{
  "num_hidden_layers": 14,
  "hidden_size": 768,
  "num_attention_heads": 4,
  "num_key_value_heads": 4,
  "head_dim": 128,
  "intermediate_size": 4096,
  "vocab_size": 50116,
  "hidden_act": "swiglu",
  "norm": "layernorm",
  "norm_place": "pre",
  "norm_eps": 1e-05,
  "positions": "learned",
  "qk_norm": false,
  "attn_scale": 0.0884,
  "bias": "all",
  "tie_word_embeddings": true,
  "parallel_block": false,
  "init": "normal",
  "init_std_qkv": 0.0218,
  "init_std_o": 0.00412,
  "init_std_up": 0.0218,
  "init_std_down": 0.00412,
  "optimizer": "soap_variant",
  "learning_rate": 0.00195,
  "beta1": 0.95,
  "beta2": 0.99,
  "weight_decay": 0.15,
  "lr_head": 0.00449,
  "max_grad_norm": 2.0,
  "warmup_steps": 200,
  "schedule": "wsd",
  "decay_fraction": 0.579,
  "decay_shape": "linear",
  "final_lr_fraction": 0.0,
  "batch_tokens": [131072, 262144, 393216],
  "max_seq_len": 1024,
  "doc_mask": true,
  "train_tokens": 778500000,
  "max_steps": 3180,
  "dataset": "wikipedia_en"
}
Each number is 500 + 40 x the weight over the matrix's rms, rounded and kept within 0 to 999. Layers, rows and columns count from 0. Numbers have three digits each.

# layer 10 MLP gate, 4096x768, rms 0.0694, rows 433-475, columns 640-703
497525441522421556533525525484504527490425446517505515478470518498447527468434451478532456497530405513470455544532500537463559564470538503482515440514484541510509481533505549494612493467561546
523553538498453497479489514507520549437418458489519505494529469368488489605523512443425518487562466510501540508448542467462547564522483535538488531588497528531467518479510499516591485508542403
443508394458441532533485529584524507497495485579508437485569505509504535493453586474492511478508486540491606421430468445426449495473507514460463577412502474505496459506507529512526453464421613
484557469446471497482515495524465507546542439475534564523461506457535450505534545508499510529494507441474501533484526561474524520422456562499519500492497515446572552529500458426503519521553497
494561495525450558452461511498493420417517582496535494431438403474551524514564565485499474540510540490540561563500532482499411497486440480484426482435471577421512477467507512472598563551536416
513462511461504457523518465484454391499528486533462487515450557554508448415472497519537467469463511504396531465506433514558486441521528560494533475520478473511537498554501459534452605533409515
510526482500511503564484532544487540509531506471430495533511395500483470488468498493483462529515537466525504531483495492523448497416519549486403499560538543515480537592463492562498478505506471
487465538449535437427524464498552519473515495466471481499474459560479528513503499498514441470497510563503409468532508427497542492474551469516455490506508501531503520506508488495471524556473510
503510470463462465444415491486532514415502478576506555536458519576550545563486489429523561455540490516479550521491555495532516459451430546586447490467546489502494494453554484504462536491489512
544463526525511494406516502551549476512531448477497472481545451473486518509511425461442502504443468578606542514510445490427543485467456470583513488472564561510515430493478518494509493507538471
489600442544494555514550537494603512571458467491498502553566510482489467480532505495518440560478513465523401531518501436487585430493544462520404455458496498546497471536459541526489443554445490
513525420563481450498527476483490512514524573466487480474522444472480466514488498517472508467538487537454523543458593540440542544570584565527544541538427533472484507470514514539495517469466514
431532483522535512446508592579534499518459456497542508490483444508430507498435473513582529482500453440450598500519435485514524556478491503507444502482467483527576577454451495495549503446522512
507451526475525448452509452448490539489507453518411528514563529533571486524550472455516517503411514561517460416477436501493479477509457506500480533501504481380454439484485519494488464475498482
519521483442429553534471523531462477586508528494531572440511558492484543558480497550524464458433404430456539494460510420564541526453509469490480428474437531523479518519507478529463490538542467
538527493473545468497509395471499594510437498475462494551478480546526550484505434369530451569483620615497451525445398512525466464546558469493542562504550467529523492499536559511489549560490555
480564528572477547521509524497514501542459540493502533515418444441545480488479522504476462438520499514516492553430526582505505450512536490506546526536530557511483485564509484467532513469491493
516583434452619494496491523504534516490448480504588531528506429528527500524493465540426515516506420514398466385456456396470484515463451583477463459507565399460517491503424552597453453477455465
529522506579574455506514574479538515500460469530481417520538517524491546527439485563484546477551449552442447474505491530517522573479462473477485449504495461463506509485485481533522492538525503
473491533446495497400573561522511545472432462470541588556467475450479491530555491527489485554565571534509468535527498481508494407580524376531496482506583486566504499504529521604546536559560432
420522566484483480472461522492500460391435469473458511479434471554560542454504577463509479497526503471574520523500501587481526509544509455498480528531484484474529462498527509426512483470506533
450501445566497426459567442494485423493478520479519532462514519505503448623411495511542513502508563470532507549488545536511501519462523499509474468544508503535478525516483532462568479543468535
460576526477471493418443497555498494468523512518493484471532516525504540505495463480502462541552505479505534499504599478501493462570480538572483539485517486552566530453488560498473553482453439
504469578456485506440507490473524466453499497477510477466476543521518474486465475471506549485524510479513491511532521478484473495554419498484564519486506514494490524493509503471504494503509509
496599424443500605461472556545489492510507495507592518499520438495456522456546496496477525446519546460480501482467523473512516519495489507573474502521529512533450412502531506578479465457548493
506511496559461519429524482540457491520476475496524484492502429475489535510462438508541483493529473572513550451477488478480511491507543505463506498511603463511463460568486513491598480516515546
437452492498521518545472525524534465483512467484498524425499554519566496482477548494450443471521535516575478528460517520450442520498459462533420519536460547433478540467521496432487453486493525
472479547503518535485470444517524542504435554457459535492457434547518523507499520558528468473521486500465434508442482497469520479466556498563518522498540483530521541501387504495500504491546472
482514489525487546480516493581495537516526485480470479559479542515503465537511492472490479484523601519480500519550469435486560479419488514514546447520462539552491484571494489486512483517547523
481543544536536541580548486432531505424498538490517501548520521532581500556528532480486494598470501512535495438481388494530546541491513515486503497481464507521460552444538523458473451510507544
483541465495497519498501462488455537434464445521575528503545484460511424496497525456472463524463552535550465520400541502451521440495458456509537504571473527506535518476507558579422498558461478
526528568432547441439550615487530593467533521502520498474502560488401413517470571419547534510436491467459525424472440526465486459477517533519522511531497551535527455444505451579485500544497499
465568498500498498533447461413403459557533490495508463472493406406440547475453496533531437477483469442522456496581582483527498490510535522518445525483399476432490541541527464473533531570467482
457504440455552454459492500601577505537473501532490483532565560512484509478516515518497514403560530521525554482538458529514479521541502460514470451499474526498450498515470504424531444533447510
457541472489510518418578490384461480515449539499477578395489489496502478468478464336473555493533489506528525541513617478496461439356516485498515451517511467533561428446462520518448462502468482
511559472445470570489490511437516519522493510563449490504520525518492517507477491509465545472522465554471457555504465503526582514521571520549547497593457521506515524478539534552526488455474511
442464576480450477462482451510569565447449455487471505494428514476491510450496524529526510560493554480523511578357427499517466499375485485568521535471423509550483489484516517438484459450476542
524508567490537528533527510495496536477520519428455509512483492511425540435474480536480479471430491581484468513532454467499497467502473547439474521528489508587529580484512503481569506507520514
520517438528427525450556411501494519443474540416494511532532465490500547501436514562466569479521468513523460566449532470445506495530528461503499502578523528524436481463504508454501453488470550
467433504563503419548449540529506563539487484505460439383512526515517462457581469476470474508539494531463535478465458500591459549465517547464517553516426516478448519525445386511512508499539485
511468546557516535492451552487529480494551537459579478529485463502541509539471501411477506539608453512452535547443547471548526473469487491514418585517480602522508506482479463507467478506397536
467510503544473557477476550514494470524458473514452516513536413488513421448504495492479523565503552464443473466558556499522531565549605484480521522514442558535533546517554538490475463462443568
489473462496469560457482430535502537500516426527487469495544556502515440529464564518469497576572518507515427440456508526572561434415466479473489537463459484510484518507456489505553497555504541